Weights of a small GPT-style language model, trained from scratch on English Wikipedia: width 192.
Each number is 200 + 40 x the weight over its row's rms, rounded and kept within 0 to 999. Layers, rows and columns count from 0. The size before them is the row's rms in percent of the matrix's.

# layer 3 MLP down (transposed), 768x192, rms 0.205, rows 510-513, columns 0-191
101,198,175,162,218,248,243,230,209,151,241,173,185,185,227,227,146,236,236,221,225,222,237,163,138,127,193,252,210,253,250,207,235,201,135,201,128,153,187,193,249,287,218,136,176,168,245,184,146,176,244,288,195,233,183,240,176,196,142,178,227,182,140,109,166,187,187,178,200,219,280,268,242,187,141,182,227,123,246,194,228,169,254,150,157,277,241,161,218,163,212,159,185,231,182,154,209,220,210,250,141,261,205,215,192,192,194,170,192,204,176,193,214,165,234,288,224,116,186,238,244,164,193,183,202,206,280,190,187,218,116,208,207,194,153,194,154,201,119,186,238,209,257,186,212,225,189,188,173,288,154,167,180,145,158,200,121,245,214,162,207,221,299,228,136,300,124,200,225,238,238,177,151,223,204,176,183,202,191,241,195,198,178,201,155,166,250,240,258,195,242,191,222
104,208,193,219,141,233,244,153,179,225,201,122,264,158,246,193,193,194,253,172,271,188,157,135,204,124,200,188,215,179,160,229,251,195,254,142,183,169,202,214,237,193,189,150,214,161,189,264,123,214,236,216,219,183,149,156,161,188,222,212,230,181,254,229,184,192,237,221,195,190,159,126,177,192,128,255,155,237,182,230,195,234,237,198,165,229,225,199,274,202,188,240,186,232,206,231,299,236,127,181,164,163,186,240,228,201,156,267,213,192,162,202,141,199,187,173,168,174,267,200,198,185,217,279,182,291,206,274,154,198,103,205,151,195,248,240,150,251,247,192,145,202,99,169,160,209,229,203,167,283,202,187,222,189,204,148,175,198,223,201,211,173,215,189,184,230,226,234,222,204,223,176,155,252,159,250,156,169,152,226,245,222,210,260,189,195,231,133,254,206,261,278,62
093,280,250,211,216,137,233,233,238,216,259,202,320,150,276,144,150,153,161,266,207,175,207,200,225,118,249,230,245,162,172,242,169,230,199,217,240,210,87,218,197,166,158,212,193,201,238,133,203,149,243,186,190,199,244,236,213,200,175,130,215,195,266,202,171,257,220,223,200,201,145,258,194,136,173,202,203,45,177,274,228,200,245,96,194,224,230,232,242,206,244,191,187,199,276,213,264,198,196,146,175,219,112,158,164,172,134,220,231,205,257,194,237,158,199,227,262,238,214,199,190,270,227,211,205,173,199,178,182,230,258,239,204,141,221,144,212,202,243,249,206,175,208,211,200,178,187,210,255,170,183,179,220,210,213,213,221,174,176,228,198,164,169,183,225,201,248,177,146,189,204,177,188,139,204,220,178,158,160,267,184,158,142,233,181,175,214,134,172,171,172,198,119
090,191,215,153,196,212,276,203,250,151,234,165,207,294,220,258,189,205,173,189,186,162,224,188,208,214,208,242,138,156,247,127,169,167,127,223,162,254,220,122,262,140,172,247,181,235,246,193,185,121,200,190,216,224,179,121,178,200,207,253,259,224,247,275,221,185,235,245,220,260,123,159,131,253,254,173,174,193,141,236,198,104,206,219,203,221,145,191,211,305,285,173,194,186,219,136,200,262,149,234,226,226,191,171,147,259,196,209,220,199,143,164,223,234,222,230,182,147,169,221,152,83,212,236,180,226,190,248,256,185,233,212,183,246,238,154,227,179,240,218,132,223,203,173,211,161,160,292,107,225,168,182,204,200,169,190,178,163,201,161,136,187,191,151,194,167,215,225,176,223,237,199,180,173,272,215,233,196,207,245,164,215,201,240,225,183,246,218,222,179,156,241,222
# layer 3 MLP up, 768x192, rms 0.202, rows 511-514, columns 0-191
098,186,115,160,263,216,202,272,185,149,175,152,157,158,171,237,132,123,255,147,167,179,174,185,186,180,206,192,268,191,139,186,200,234,273,187,267,252,165,237,202,181,202,166,184,279,184,182,201,245,217,271,215,139,218,122,174,195,192,197,186,246,267,228,181,181,186,180,134,234,201,251,262,165,233,222,198,155,183,102,251,216,275,184,194,176,210,212,187,250,243,186,177,248,273,151,246,227,183,235,157,209,189,225,196,247,152,242,144,171,250,199,143,275,212,214,194,188,228,274,185,182,198,190,202,203,195,188,264,228,175,171,118,166,131,196,215,172,179,208,214,171,192,244,177,171,220,287,278,228,87,177,203,191,205,165,150,227,273,197,195,231,193,243,256,203,182,197,230,187,139,137,264,173,165,230,178,220,231,212,172,223,179,273,240,181,188,192,109,249,207,180,235
093,160,196,184,261,194,235,169,105,164,214,218,144,168,214,245,191,202,183,184,164,135,155,272,155,293,177,177,158,275,197,222,233,241,197,200,199,137,195,194,279,204,181,178,245,270,191,269,176,215,227,189,219,183,222,215,172,219,153,242,314,155,166,223,230,200,229,177,197,206,187,149,207,209,188,144,207,229,223,94,181,265,102,237,199,202,133,205,274,176,221,159,211,243,184,219,208,209,205,215,210,215,173,178,265,179,226,264,206,154,119,184,213,283,155,231,256,179,211,240,171,222,194,179,194,217,179,260,213,222,202,175,247,230,188,205,114,205,230,222,157,258,193,198,152,212,154,147,239,171,177,250,187,202,245,275,167,215,79,222,135,239,249,209,101,128,205,205,202,150,176,296,189,192,191,198,182,201,198,237,183,192,160,172,240,251,190,189,212,212,178,194,260
098,163,166,167,196,137,162,201,194,167,175,171,171,126,212,228,185,190,186,165,204,198,309,208,164,238,171,146,220,217,143,223,222,220,199,182,213,215,159,223,213,144,186,147,198,151,199,237,205,199,196,228,221,181,192,179,102,170,134,177,258,207,216,276,170,266,281,174,169,188,228,174,221,267,205,198,281,238,230,180,188,155,175,159,211,225,129,177,182,180,286,219,197,275,229,234,183,150,189,245,298,221,194,179,221,149,242,174,223,109,215,228,241,216,250,146,190,126,208,181,176,244,207,213,171,313,157,122,211,253,189,276,170,222,182,137,235,138,203,163,219,225,203,212,227,188,210,219,198,185,229,206,188,250,216,187,192,210,179,188,234,174,240,188,244,251,234,179,176,193,182,143,134,302,191,235,239,221,306,190,202,206,216,281,198,185,234,204,157,265,145,272,138
104,211,279,260,140,169,167,249,182,177,209,300,228,237,212,242,207,235,166,192,176,234,167,188,203,219,235,183,173,290,201,144,195,125,223,121,243,186,217,255,142,180,229,182,136,154,194,216,211,206,142,264,120,169,172,167,170,218,134,159,188,268,187,222,165,184,202,250,122,196,169,226,205,155,174,148,208,195,140,211,193,171,212,157,142,280,138,249,114,191,161,200,159,134,236,231,179,220,235,142,164,189,197,203,230,242,186,228,168,244,202,220,183,194,157,177,176,205,190,253,211,202,225,252,206,192,249,242,200,199,224,162,252,228,156,216,146,235,186,249,289,214,206,236,155,212,159,256,164,227,197,283,214,234,206,213,292,117,206,279,247,271,201,227,198,135,196,248,192,209,200,209,126,143,166,194,237,228,242,199,156,159,199,190,140,191,174,121,187,167,259,219,178